Part of a small language model's weights: MLP 1024 GELU.
Each number is 200 + 30 x the weight over its row's rms, rounded and kept within 0 to 999. Layers, rows and columns count from 0. The size before them is the row's rms in percent of the matrix's.

# layer 4 MLP up, 1024x256, rms 0.153, rows 237-249, columns 0-127
106,234,228,206,230,198,132,207,246,259,185,188,217,188,241,218,236,204,206,172,247,196,214,168,215,171,193,170,196,170,129,181,239,229,209,137,242,149,201,244,243,236,231,186,225,170,177,244,186,138,229,192,182,191,164,191,228,186,240,166,194,210,230,266,199,197,210,209,174,182,204,161,127,245,205,181,254,223,231,217,159,210,193,194,192,219,208,188,239,204,159,186,150,265,161,199,211,193,173,176,252,258,233,182,172,194,177,230,249,190,196,220,180,222,143,188,182,245,161,199,236,185,189,212,218,180,184,211,198
097,205,198,205,206,165,197,98,196,222,246,222,213,225,206,195,221,195,167,238,220,140,208,228,169,171,234,182,168,159,131,179,181,195,145,175,201,262,158,200,217,203,204,256,193,251,213,190,193,175,213,172,134,200,230,205,221,180,168,155,187,174,221,242,255,173,165,232,197,218,181,212,192,246,216,191,225,183,225,171,185,185,245,217,217,187,233,163,150,144,200,136,193,171,178,203,220,183,239,224,258,257,181,238,204,184,208,219,178,204,179,193,159,242,215,257,167,257,182,188,167,177,213,255,197,216,218,222,178
097,220,242,203,228,179,197,204,166,221,174,177,202,234,247,266,196,205,233,196,175,227,184,192,217,202,213,188,208,169,193,232,244,221,222,190,143,184,208,146,178,164,189,253,194,196,172,174,197,209,224,180,252,233,264,192,217,281,217,211,242,150,212,233,222,201,195,188,181,287,216,182,210,223,201,201,225,187,160,201,181,234,240,208,170,205,205,168,232,174,244,126,243,196,169,151,241,217,205,128,202,200,168,184,203,241,167,221,212,179,213,179,178,178,174,170,224,211,183,155,190,204,218,194,191,217,195,236,210
098,195,228,192,241,233,175,214,165,219,235,181,181,196,185,237,193,152,255,197,185,204,169,154,224,221,237,186,213,234,239,178,191,230,233,197,230,246,175,201,243,197,195,184,160,257,180,175,208,185,195,175,206,126,180,156,129,209,249,187,175,225,176,149,178,209,217,157,153,188,207,200,220,219,263,202,148,219,175,189,179,179,165,217,203,216,197,200,183,204,188,287,183,178,206,190,242,175,215,264,244,203,283,178,218,188,204,206,163,255,217,219,177,235,188,148,231,216,231,182,188,207,256,187,171,194,227,173,193
112,161,255,168,178,192,186,114,163,194,208,176,216,167,164,169,224,212,210,207,186,189,265,192,219,151,194,163,175,217,219,162,212,256,198,182,195,233,260,172,178,202,179,190,186,175,174,210,229,166,188,196,204,247,213,238,255,174,188,194,174,185,202,209,190,150,144,164,190,210,183,171,162,159,268,289,209,169,155,215,184,202,172,174,225,208,233,209,229,206,219,214,158,140,142,168,197,176,145,193,232,214,240,181,184,183,264,208,224,172,197,160,217,240,206,180,221,207,217,176,159,208,218,177,240,201,192,238,228
119,247,213,231,273,156,195,225,171,205,210,216,208,215,218,176,194,186,219,234,192,252,223,153,225,207,202,187,256,133,196,179,223,229,240,171,179,198,254,183,214,223,131,165,190,181,239,204,181,224,177,180,140,204,211,178,179,220,174,266,229,111,194,256,235,207,150,194,191,238,225,220,114,165,184,241,220,190,209,136,168,204,194,204,238,223,171,166,212,194,239,174,208,220,196,197,188,207,231,246,229,211,154,194,168,233,199,242,209,189,157,217,214,191,202,228,235,213,226,209,194,192,229,194,203,152,246,199,224
104,146,211,232,205,211,198,202,243,228,201,232,161,230,166,217,242,182,153,225,244,184,203,212,217,215,153,261,176,183,174,187,190,195,199,155,228,208,214,241,220,196,200,177,201,157,195,152,193,217,178,183,206,176,217,205,158,228,158,201,172,211,161,206,263,199,193,251,223,207,221,217,289,212,255,204,128,175,206,205,178,163,202,224,216,230,217,225,179,263,136,151,195,143,196,203,238,224,228,170,203,204,284,211,207,171,207,212,190,183,234,157,146,216,202,250,186,188,192,227,179,187,202,194,219,190,208,232,203
101,197,175,218,204,203,192,146,192,206,180,223,227,208,182,135,232,232,196,244,163,223,169,213,187,208,240,190,261,179,196,195,236,229,226,203,211,183,163,178,184,203,212,215,140,198,215,216,258,229,182,140,165,236,273,218,210,215,195,255,174,170,175,186,200,196,140,187,213,155,203,188,196,205,186,164,218,234,175,174,261,151,228,203,150,230,184,204,156,214,199,196,166,159,185,155,146,263,183,133,182,171,165,145,186,210,204,212,208,272,215,185,198,197,185,198,233,204,234,200,191,192,238,209,173,185,201,158,247
103,227,164,228,187,162,190,184,230,178,236,213,179,221,221,236,225,154,202,213,208,190,141,247,171,165,206,158,198,255,155,235,241,205,228,238,185,194,265,195,160,224,202,244,246,129,212,241,197,246,165,237,206,239,199,197,244,211,173,243,128,224,189,262,190,210,239,218,256,257,218,198,215,194,221,201,186,181,201,164,181,172,228,167,206,202,255,199,194,196,239,195,188,207,238,177,188,214,212,257,195,140,191,207,252,196,178,203,206,224,222,205,185,191,213,198,200,156,232,271,206,159,214,183,212,259,230,216,158
098,164,180,240,161,222,146,230,187,146,127,187,203,250,221,189,251,143,206,177,179,203,247,226,171,255,190,244,197,158,226,218,172,164,176,210,204,202,226,253,245,140,201,221,197,190,202,170,171,167,203,175,196,162,237,211,213,218,230,217,162,225,178,192,229,191,210,246,171,226,172,190,241,190,194,208,188,190,201,253,180,220,159,147,192,187,195,229,199,256,209,208,229,250,203,169,183,208,220,187,170,184,251,163,190,233,174,218,190,175,175,203,255,211,193,166,204,210,223,221,221,247,235,186,202,194,225,214,211
094,195,217,214,192,195,193,158,186,199,250,215,200,167,167,198,139,208,218,185,225,178,159,210,146,166,221,209,233,160,199,191,205,202,239,308,179,215,199,167,165,203,212,192,204,181,135,246,206,219,140,243,214,194,192,215,243,211,210,224,168,218,190,194,183,227,214,205,182,183,251,195,180,174,214,209,188,194,219,171,163,214,198,188,193,267,185,168,196,268,180,289,206,186,210,193,220,201,202,234,229,192,257,226,158,263,137,165,187,202,184,204,158,193,222,202,180,252,165,180,207,214,180,216,171,216,180,203,151
110,151,174,216,235,220,187,212,152,200,197,214,239,192,172,204,208,150,215,237,204,264,214,172,158,220,194,198,256,226,172,159,189,245,194,236,203,182,211,177,208,196,242,223,178,227,242,173,184,219,209,206,164,276,183,238,199,190,188,187,217,178,246,209,255,236,159,255,231,236,203,182,213,160,207,162,237,229,157,168,221,182,228,206,142,196,185,220,277,202,117,200,170,253,122,216,197,222,182,176,165,195,222,182,221,197,223,226,213,219,201,223,203,220,218,180,240,196,160,190,170,199,208,184,197,215,185,222,191
105,169,194,240,181,197,220,200,218,193,236,187,212,173,182,227,153,230,186,256,229,182,191,161,214,231,181,149,164,173,201,248,228,226,256,205,200,186,185,221,170,219,152,232,251,198,216,153,196,198,175,178,186,228,219,128,177,188,228,190,185,171,164,195,204,204,216,180,234,210,142,203,181,188,155,221,157,212,231,181,239,166,158,204,242,210,219,133,193,253,238,215,172,203,222,201,200,160,178,161,236,209,210,195,225,201,180,218,181,201,243,196,228,199,187,188,204,203,225,226,183,153,248,173,226,220,243,256,213
# layer 4 MLP down (transposed), 1024x256, rms 0.143, rows 237-249, columns 0-127
101,180,251,161,199,175,188,228,221,180,136,234,230,231,206,244,158,227,192,221,203,207,192,197,231,171,186,226,256,192,213,180,184,193,167,193,255,217,222,216,142,190,202,220,211,191,221,156,198,210,183,252,214,199,202,174,206,261,160,213,164,205,226,185,171,247,186,244,173,196,256,164,219,145,156,227,131,206,191,241,216,176,263,202,256,194,154,240,212,190,250,231,205,150,255,209,230,195,204,210,168,196,208,196,197,208,224,222,196,191,227,159,240,238,184,189,262,130,221,249,260,232,210,232,194,229,208,184,194
095,183,199,227,207,221,213,216,193,146,196,184,188,206,190,178,132,196,270,159,150,196,203,231,209,210,178,212,199,173,192,257,201,191,240,206,205,226,192,131,174,213,185,241,245,198,209,245,220,243,149,189,185,202,214,184,153,188,179,255,160,250,191,187,182,223,166,180,187,194,176,238,215,217,181,185,183,165,187,192,192,229,190,181,192,234,178,210,151,327,263,173,193,218,206,186,216,247,178,236,197,229,218,173,182,234,235,213,220,241,247,147,188,196,174,175,201,207,222,200,142,220,199,163,179,204,223,189,193
097,201,217,196,144,182,189,218,169,201,182,161,195,183,198,139,212,214,191,157,189,127,176,163,149,192,226,220,211,247,192,216,284,230,207,199,182,228,198,224,237,174,218,175,204,149,180,148,180,205,193,191,222,200,255,243,177,173,183,190,183,231,216,188,154,207,138,195,191,203,206,192,180,173,196,203,179,193,199,152,228,212,184,224,178,173,222,221,214,241,202,224,188,213,205,216,183,195,163,234,217,225,218,193,174,213,170,231,176,251,224,200,187,162,235,172,203,151,182,199,168,204,136,293,148,186,192,234,211
094,194,195,256,174,258,172,154,174,184,246,148,188,127,169,201,252,221,202,204,212,173,204,196,218,103,194,195,227,197,155,200,205,203,192,234,219,157,210,189,175,158,184,191,251,222,195,234,182,218,216,216,231,249,216,201,224,257,202,246,184,198,223,251,248,226,175,183,188,226,200,173,155,182,167,188,222,209,147,190,229,231,249,210,200,207,188,205,213,220,209,247,212,219,117,217,173,202,223,170,185,206,199,176,192,200,238,195,196,187,140,210,215,162,226,199,166,185,230,180,218,167,198,182,217,179,183,196,183
096,170,231,199,222,196,176,200,194,213,223,236,130,173,243,161,224,217,225,264,156,157,250,205,241,203,242,200,214,178,184,202,175,188,189,180,123,237,156,192,255,194,175,177,185,189,146,210,198,220,191,193,242,198,234,224,159,200,188,186,237,189,195,195,215,214,195,218,207,247,174,177,139,226,177,241,215,205,154,197,227,171,206,221,160,181,220,151,234,211,208,194,181,204,194,237,211,226,204,162,191,238,260,204,234,208,201,247,219,258,213,156,211,173,245,187,212,207,251,214,194,181,192,195,253,253,227,128,201
116,213,268,181,184,189,225,225,235,175,191,198,203,259,199,198,241,162,217,211,158,269,171,199,202,211,174,282,194,166,205,235,187,250,215,272,193,211,203,178,188,199,172,237,221,206,186,182,184,160,210,238,177,168,178,234,193,169,205,245,241,178,217,197,215,229,220,207,255,169,187,225,162,162,186,239,162,136,184,156,221,216,190,231,187,169,235,203,215,163,186,241,210,203,123,216,242,207,217,202,174,197,155,246,269,216,181,245,185,152,191,181,182,185,215,203,233,194,263,251,176,157,110,163,272,178,204,182,221
105,231,233,173,178,284,232,152,181,181,205,171,201,242,213,210,140,210,239,175,197,192,166,188,201,150,174,195,237,238,188,225,198,192,181,155,182,188,248,211,194,226,155,152,213,234,213,247,195,194,206,213,209,200,151,208,191,188,204,154,166,212,205,178,132,197,150,130,185,217,242,157,192,170,162,180,178,200,144,213,212,180,259,211,196,200,232,182,218,154,200,237,145,192,223,220,154,161,259,197,205,213,196,166,186,240,199,237,220,207,216,269,178,224,210,172,245,173,193,143,209,187,189,229,155,269,198,186,149
094,197,174,224,204,196,209,207,236,188,190,218,159,229,135,171,211,222,173,192,224,197,204,213,206,199,168,201,176,261,166,177,193,151,202,191,199,178,190,223,191,232,238,184,266,218,196,176,214,207,186,148,197,191,185,205,149,251,207,159,255,210,214,182,208,194,281,159,145,137,229,212,221,252,169,220,221,180,278,280,227,176,150,137,202,191,223,193,224,266,207,174,194,199,169,219,196,212,176,274,171,209,201,175,215,186,219,214,162,229,182,242,211,161,203,201,192,170,245,214,182,193,219,184,184,156,237,170,202
097,233,161,277,178,138,204,176,152,184,239,208,234,162,204,150,175,207,232,198,190,173,141,157,175,215,242,172,194,169,181,211,188,232,232,178,222,173,212,260,208,229,167,237,219,186,219,243,200,228,155,257,172,163,143,212,225,184,231,180,174,167,222,195,193,173,199,173,225,159,202,142,146,233,234,216,194,192,216,140,177,159,191,218,179,205,202,222,197,236,273,193,180,260,207,184,220,186,193,154,190,204,186,219,196,175,253,225,234,279,219,232,214,197,180,229,162,207,203,250,173,221,238,158,228,213,199,166,167
100,207,187,169,202,170,219,200,228,205,222,246,226,238,200,207,195,244,174,220,206,181,141,165,206,177,166,201,196,181,223,203,264,177,177,147,227,210,210,185,179,208,222,218,191,227,266,186,212,129,159,253,229,187,185,205,182,215,215,207,207,235,187,192,144,200,195,238,218,204,166,175,223,189,179,219,176,210,219,269,247,220,215,153,249,209,222,256,206,169,201,209,201,218,197,203,230,213,196,190,164,186,203,283,182,226,221,180,227,181,204,215,278,224,160,202,155,221,186,213,219,245,205,157,228,229,172,224,230
111,207,174,160,241,192,181,223,172,225,185,187,226,197,160,127,202,272,221,205,211,209,150,219,174,190,180,168,186,201,162,216,159,176,225,235,175,208,212,203,206,224,183,230,232,181,179,210,178,199,144,217,194,129,193,155,164,206,244,175,220,214,224,189,196,248,235,186,205,191,231,219,235,171,171,240,232,183,227,187,212,192,177,197,226,175,267,151,176,175,212,210,180,207,209,216,203,247,194,190,213,172,290,206,177,169,202,188,173,211,173,207,168,192,231,222,238,194,197,193,205,237,156,212,157,199,237,203,259
097,187,160,124,205,155,194,242,220,138,199,253,176,173,180,195,167,199,208,195,259,222,157,223,193,237,183,202,180,220,167,254,159,204,232,188,198,225,205,203,201,189,164,224,172,205,192,221,151,209,159,213,235,135,224,193,143,187,197,186,197,195,160,217,185,245,225,164,231,198,187,231,203,213,185,223,152,215,175,197,167,270,148,241,237,170,217,204,218,192,227,165,182,191,212,226,152,209,298,268,206,222,191,226,173,172,158,164,202,197,190,189,237,225,214,211,156,195,190,233,235,184,193,231,186,158,246,135,207
103,195,195,190,181,139,179,164,196,257,223,210,220,217,149,198,208,235,258,185,251,211,164,254,235,224,225,179,253,203,218,228,236,211,261,256,184,187,171,202,229,181,236,179,219,206,146,178,201,190,172,194,202,180,151,222,197,141,233,221,189,262,235,231,192,219,260,182,163,241,209,151,199,183,216,164,222,262,205,228,244,194,158,188,152,172,159,241,168,187,197,197,206,128,208,160,188,221,189,203,119,213,216,236,190,195,215,184,200,232,211,226,200,211,226,201,184,193,189,212,194,210,210,194,221,233,230,196,200